Each number is 200 + 30 x the weight over its row's rms, rounded and kept within 0 to 999. Layers, rows and columns count from 0. The size before them is the row's rms in percent of the matrix's.

# layer 5 MLP down (transposed), 1024x256, rms 0.0947, rows 840-865, columns 64-127
089,196,187,183,211,182,201,201,229,202,141,154,195,196,198,218,213,235,220,190,203,222,179,214,211,176,250,185,158,259,171,209,199,217,187,201,150,186,244,183,209,229,243,218,218,169,186,154,229,166,214,174,216,250,209,221,204,210,165,232,195,160,220,200,239
092,197,210,192,210,227,200,209,209,173,161,224,248,220,221,197,187,196,137,234,160,214,206,159,205,240,187,165,226,223,220,208,204,201,221,206,219,172,213,228,268,169,224,183,233,216,195,190,157,185,182,213,210,197,223,215,263,203,187,208,189,193,166,209,156
095,236,207,197,210,215,220,183,227,219,190,207,246,173,187,186,212,207,178,232,170,197,231,225,181,207,201,213,140,165,236,216,171,181,199,202,205,185,170,219,221,197,192,229,222,194,162,209,231,209,165,163,158,200,198,216,216,200,190,234,223,191,208,205,171
096,164,226,174,192,191,213,162,159,188,239,174,239,218,202,215,233,232,155,202,204,173,206,170,162,205,204,201,225,209,259,235,156,194,250,223,260,227,225,228,196,222,141,226,228,195,259,206,212,186,202,190,178,209,246,226,137,192,151,205,206,206,186,236,159
098,188,150,216,147,207,207,145,224,203,226,207,148,228,192,192,203,196,145,229,218,239,167,233,208,205,190,180,172,185,242,172,218,220,243,199,220,240,216,159,145,273,172,229,185,195,198,185,238,247,175,137,150,187,178,221,189,161,192,219,196,184,168,221,162
102,237,223,227,182,204,199,181,210,258,240,189,199,136,195,188,152,247,240,209,208,186,236,241,188,201,205,280,219,172,221,216,154,244,187,195,200,227,214,205,183,174,199,110,228,214,172,176,220,212,217,210,181,277,203,194,108,177,224,174,278,185,188,178,211
095,219,212,191,195,207,224,177,251,194,227,197,146,227,161,157,168,202,217,255,240,252,164,205,229,210,149,199,211,179,259,231,238,220,182,219,219,243,195,178,214,206,245,144,202,216,171,156,185,238,178,219,149,165,222,201,265,143,228,177,222,199,202,171,183
092,191,260,225,180,188,237,201,148,173,190,215,204,147,221,163,203,225,213,128,184,158,270,199,207,214,196,207,213,208,150,243,157,134,228,196,201,215,227,262,243,190,231,252,186,234,226,226,195,157,176,185,195,217,220,198,157,187,204,205,158,197,191,181,171
093,206,164,245,257,212,213,184,207,194,149,210,194,198,162,211,210,124,200,250,206,235,217,222,173,187,221,210,142,160,195,146,240,199,190,229,192,244,176,165,193,192,191,192,142,189,229,204,197,238,195,189,158,207,226,232,166,192,167,223,189,131,173,184,216
101,152,189,230,175,208,235,228,187,161,243,182,171,195,189,189,227,186,183,246,223,239,226,225,162,199,194,233,219,198,183,185,224,206,274,139,219,194,231,198,240,204,193,172,202,214,199,268,234,189,177,174,200,209,162,275,186,237,197,293,128,192,191,139,204
112,183,180,192,188,223,139,143,239,220,163,215,200,238,227,182,204,261,182,186,241,195,233,192,206,175,196,220,206,198,212,216,165,232,228,202,183,157,259,176,205,250,179,212,227,186,162,193,182,231,211,184,205,145,214,254,140,231,237,194,192,193,170,213,218
104,147,249,127,211,209,199,173,191,226,187,148,202,224,225,173,168,244,195,165,200,163,226,168,189,200,180,216,244,199,174,226,250,198,170,161,161,174,223,143,210,185,153,230,249,183,188,187,170,274,201,226,186,188,176,211,207,244,221,155,257,173,225,202,218
104,139,214,191,165,142,210,218,185,203,172,176,168,159,211,186,166,206,249,212,266,201,238,191,218,151,229,190,250,230,194,246,255,186,182,172,102,246,210,221,199,231,259,225,214,228,144,189,214,188,115,213,180,215,204,189,136,249,209,163,206,192,210,199,146
096,240,229,168,153,164,228,208,186,183,188,189,190,184,262,261,190,164,206,247,241,227,152,208,206,184,162,271,234,167,151,148,212,215,158,214,214,222,150,196,201,236,208,179,240,177,161,249,201,207,153,201,155,188,190,183,195,169,220,237,147,252,226,242,199
109,184,165,178,233,196,222,197,266,204,165,232,247,180,189,173,275,173,199,186,178,182,193,211,220,216,180,180,213,193,225,202,181,180,161,220,242,230,178,208,190,266,279,212,232,202,212,160,145,207,195,202,205,212,203,191,151,195,218,227,260,170,165,187,183
096,150,207,233,202,205,163,159,149,164,189,185,212,191,203,205,207,189,192,233,201,225,211,197,189,117,174,235,212,202,193,204,216,205,234,178,211,192,226,223,214,146,201,176,161,254,191,221,168,216,151,205,236,188,201,221,189,234,192,205,255,210,194,210,198
096,215,243,188,166,155,204,234,186,226,170,180,184,152,185,244,237,185,188,178,184,234,170,232,170,174,191,221,235,201,183,239,209,173,192,206,146,220,244,251,195,207,190,215,161,230,241,212,200,158,211,185,252,208,159,204,225,202,220,228,223,202,200,178,177
097,238,261,257,231,212,180,168,172,209,209,205,182,205,199,221,219,202,226,239,187,211,165,236,146,202,226,211,218,172,266,187,225,222,155,226,181,182,209,187,202,214,178,164,226,191,181,136,158,201,153,206,172,151,154,212,161,224,181,209,232,275,232,212,165
099,206,194,237,181,216,224,199,166,258,140,265,170,191,206,206,169,215,118,155,237,188,224,210,203,201,193,209,219,142,193,203,192,185,177,211,203,192,198,227,209,199,214,197,191,219,206,201,231,216,181,106,162,200,207,241,191,238,180,245,162,154,146,200,244
089,153,197,181,238,166,191,182,235,244,206,205,202,141,195,173,282,127,240,215,158,182,188,205,227,193,163,242,200,207,179,187,169,222,259,178,146,246,168,200,182,202,182,217,152,223,223,234,166,178,166,216,234,195,240,200,247,220,168,226,192,182,208,224,185
105,196,181,157,192,161,161,143,251,205,177,188,154,180,190,219,185,203,227,199,165,180,190,204,254,221,184,204,184,157,133,216,138,206,195,195,208,178,210,213,154,204,187,185,248,214,216,206,220,219,183,253,199,221,189,243,258,154,242,185,179,214,224,186,197
097,210,194,176,205,154,203,165,178,184,171,190,141,230,144,221,233,222,133,217,181,206,200,210,210,192,222,159,187,179,205,258,260,167,226,192,155,248,188,169,253,218,189,225,213,214,150,156,214,193,189,220,228,269,213,184,208,167,210,219,270,160,190,233,138
111,201,196,204,144,235,141,195,188,168,138,268,179,156,172,208,190,171,231,220,196,204,184,212,193,240,176,238,242,146,220,270,184,204,176,249,214,163,198,227,170,197,203,167,166,221,189,195,250,190,240,170,240,184,258,204,218,204,276,173,236,158,187,165,176
104,203,211,179,219,201,207,162,167,221,211,201,165,211,241,144,211,203,203,177,241,228,230,153,181,221,202,210,264,177,221,251,211,204,173,266,242,209,201,227,229,219,225,181,212,214,188,210,149,185,188,197,229,187,216,156,217,227,209,232,172,244,189,166,218
105,214,199,184,194,202,199,223,154,195,188,185,165,177,228,190,225,207,246,243,182,201,139,243,204,211,244,206,212,188,140,250,218,170,237,199,197,254,146,231,297,186,178,172,145,199,174,230,277,210,212,236,230,205,230,263,210,248,202,253,247,228,189,210,197
093,218,163,233,200,177,152,212,100,176,235,171,247,208,146,207,213,237,183,221,205,199,195,186,194,218,212,155,192,183,177,248,191,222,191,175,167,207,185,187,175,225,196,164,185,238,267,170,212,195,185,185,142,201,213,188,179,220,221,227,162,182,175,250,189
# layer 5 MLP up, 1024x256, rms 0.0918, rows 841-865, columns 64-127
100,210,231,139,197,168,215,163,236,219,191,158,190,235,214,168,145,135,172,204,138,235,200,183,234,184,164,173,210,199,188,230,187,201,199,210,228,243,188,178,204,227,203,186,165,245,214,200,177,216,171,212,217,185,207,126,188,182,179,204,172,200,211,162,270
102,175,220,215,225,181,176,224,192,129,230,188,217,223,173,234,94,169,207,258,230,262,225,182,222,219,206,224,181,165,166,197,226,204,227,218,195,226,226,194,185,200,165,189,232,162,128,180,190,224,206,198,235,179,184,180,221,202,249,177,214,140,214,206,173
098,225,179,188,193,222,191,151,231,223,205,232,229,200,170,222,129,169,220,193,245,221,212,191,269,204,177,220,206,204,172,214,221,212,235,212,166,209,180,243,154,209,202,176,189,198,149,210,194,201,157,228,208,149,217,204,151,184,190,177,216,194,191,179,190
097,196,239,192,192,232,171,204,187,171,173,220,222,200,168,146,219,247,237,158,232,184,166,173,213,226,242,222,175,224,185,252,211,219,193,219,250,205,129,191,213,130,191,230,185,166,157,199,187,225,218,271,201,176,206,194,179,281,205,172,161,156,241,166,249
093,188,209,177,217,186,175,213,161,183,189,200,237,234,244,182,197,194,215,163,227,225,217,189,199,196,187,168,171,234,182,143,191,188,178,246,285,225,215,194,201,215,186,276,169,189,182,204,194,230,185,176,250,151,233,244,194,220,192,225,161,203,244,120,184
100,228,182,193,242,198,178,179,216,178,198,209,232,196,184,187,211,202,213,183,178,275,184,211,171,205,170,197,204,195,191,243,174,242,202,214,182,219,198,213,237,201,200,192,217,134,161,181,201,227,204,212,235,183,264,162,173,232,199,231,195,170,220,170,186
097,233,216,214,211,222,156,148,220,167,203,189,212,226,117,190,176,196,175,237,237,178,191,183,208,138,128,171,204,177,218,186,218,186,217,195,204,208,185,228,166,219,164,220,187,187,205,199,199,217,208,195,258,220,182,171,232,229,237,179,167,214,237,239,212
094,223,210,211,188,224,196,223,164,218,180,221,203,224,180,194,167,191,240,249,152,167,196,237,218,226,209,232,134,218,213,276,215,180,170,143,197,243,196,141,191,201,199,178,190,259,225,174,176,186,224,196,230,207,229,197,181,218,263,181,179,218,218,209,165
103,218,228,248,206,196,234,217,214,224,178,222,213,210,240,213,162,205,210,218,169,165,230,187,207,124,191,218,174,196,217,185,194,242,150,233,196,225,194,236,267,215,251,225,230,217,146,152,188,235,216,213,228,220,227,206,196,188,198,194,193,179,226,219,155
100,262,253,152,251,163,215,160,222,180,200,256,245,180,177,150,161,164,198,194,193,213,203,265,242,222,226,179,239,169,230,239,244,224,232,209,183,241,229,188,211,191,214,194,182,173,162,222,162,207,270,266,230,193,170,183,159,221,209,136,185,208,207,171,249
101,176,253,203,178,193,149,220,153,224,153,155,204,279,176,188,166,177,238,275,255,194,185,174,222,215,220,212,154,193,218,233,192,165,250,151,185,251,219,172,172,253,168,160,185,199,226,175,184,194,252,192,189,197,173,193,204,175,191,201,183,142,222,218,225
102,193,210,173,185,171,159,234,142,165,152,200,233,155,183,153,195,174,245,192,232,237,260,173,208,224,192,185,181,190,197,245,185,228,248,220,204,248,153,183,195,159,220,169,180,207,175,186,167,181,213,220,208,233,186,149,168,187,158,189,206,177,237,230,205
097,176,224,222,185,223,213,229,233,165,212,221,227,238,195,204,223,234,178,202,144,159,226,171,221,198,221,144,194,220,207,225,234,220,169,239,199,160,190,189,199,132,210,258,261,189,236,170,212,252,244,240,178,188,167,202,158,186,146,209,207,170,216,153,218
104,172,272,136,176,169,209,191,174,223,231,199,201,268,153,135,159,182,202,214,231,162,198,185,195,212,236,170,204,157,190,213,178,202,208,221,206,233,162,242,218,182,263,160,195,193,218,179,211,220,241,266,248,225,185,186,176,181,237,204,204,139,204,217,223
099,208,206,161,225,146,215,207,224,225,191,249,206,255,231,178,203,196,218,165,181,175,213,202,201,202,212,216,240,238,217,210,135,170,146,222,186,226,232,207,197,206,233,186,188,167,186,135,286,182,213,188,184,210,188,211,231,191,129,177,175,181,240,199,189
099,248,218,222,189,163,164,206,231,217,207,161,201,137,216,149,177,112,231,223,157,240,226,240,218,216,207,251,242,212,231,191,131,203,167,207,209,161,232,246,180,195,204,201,207,155,240,196,208,179,174,187,219,197,182,205,199,173,163,149,202,200,231,150,208
099,258,200,202,232,145,202,164,224,169,173,167,210,174,253,195,244,226,176,180,194,188,201,182,231,189,199,237,149,204,214,219,228,228,223,195,207,193,160,201,180,241,177,214,167,190,247,225,215,194,227,238,240,200,187,194,230,241,250,191,137,116,229,215,141
101,166,207,195,173,124,142,203,202,150,275,117,227,172,211,196,182,215,228,259,140,151,177,226,233,178,208,190,188,228,207,203,160,192,204,207,185,194,237,229,186,181,209,186,220,169,178,210,204,180,177,230,182,201,238,203,188,252,221,182,188,186,219,191,248
094,234,194,218,227,222,180,161,156,212,195,200,179,265,217,227,201,193,242,189,157,232,161,236,189,174,142,247,222,194,165,256,201,200,201,171,194,189,208,242,200,147,180,287,157,222,196,107,197,192,185,211,186,194,199,168,185,245,227,162,208,214,211,232,185
106,215,223,175,212,243,214,172,194,231,182,145,231,248,212,152,182,205,240,250,213,188,257,185,256,249,220,198,203,157,240,172,162,288,206,169,189,229,164,241,264,201,209,217,267,205,197,177,219,200,152,212,223,175,211,246,183,186,200,232,154,167,204,205,189
101,220,228,224,213,261,185,185,179,153,235,156,207,190,128,169,195,193,176,241,176,222,143,222,180,187,146,234,190,200,185,198,185,174,173,254,229,197,252,236,202,188,234,197,161,163,272,147,228,212,172,215,219,226,263,168,198,153,205,193,183,166,231,186,229
104,214,239,169,213,157,191,228,208,186,220,162,241,213,170,153,189,193,172,187,190,195,175,209,222,147,164,178,160,166,234,179,154,223,191,171,183,245,214,229,161,224,202,216,233,213,168,195,233,213,178,214,219,203,189,209,178,223,189,217,156,118,204,172,187
107,197,232,169,205,204,154,241,247,145,230,215,204,194,175,223,173,201,203,230,183,226,199,161,214,203,229,224,211,223,201,203,209,192,211,254,200,165,159,236,234,170,215,241,167,213,214,192,227,163,185,168,194,190,182,203,135,183,168,264,224,208,209,199,215
100,237,251,199,200,196,183,173,249,174,178,156,209,172,157,206,192,98,253,189,189,193,206,215,211,152,199,230,198,161,238,188,124,207,172,231,187,193,219,241,135,201,159,184,192,207,182,191,161,179,243,222,213,233,187,226,207,180,190,186,198,143,194,185,208
093,211,224,209,132,214,223,170,271,251,201,197,222,198,176,222,202,220,213,208,113,243,193,214,176,233,212,195,219,196,196,170,192,183,225,221,221,202,203,233,185,213,226,180,164,167,207,153,183,245,159,228,259,168,212,226,156,200,202,235,173,244,219,189,163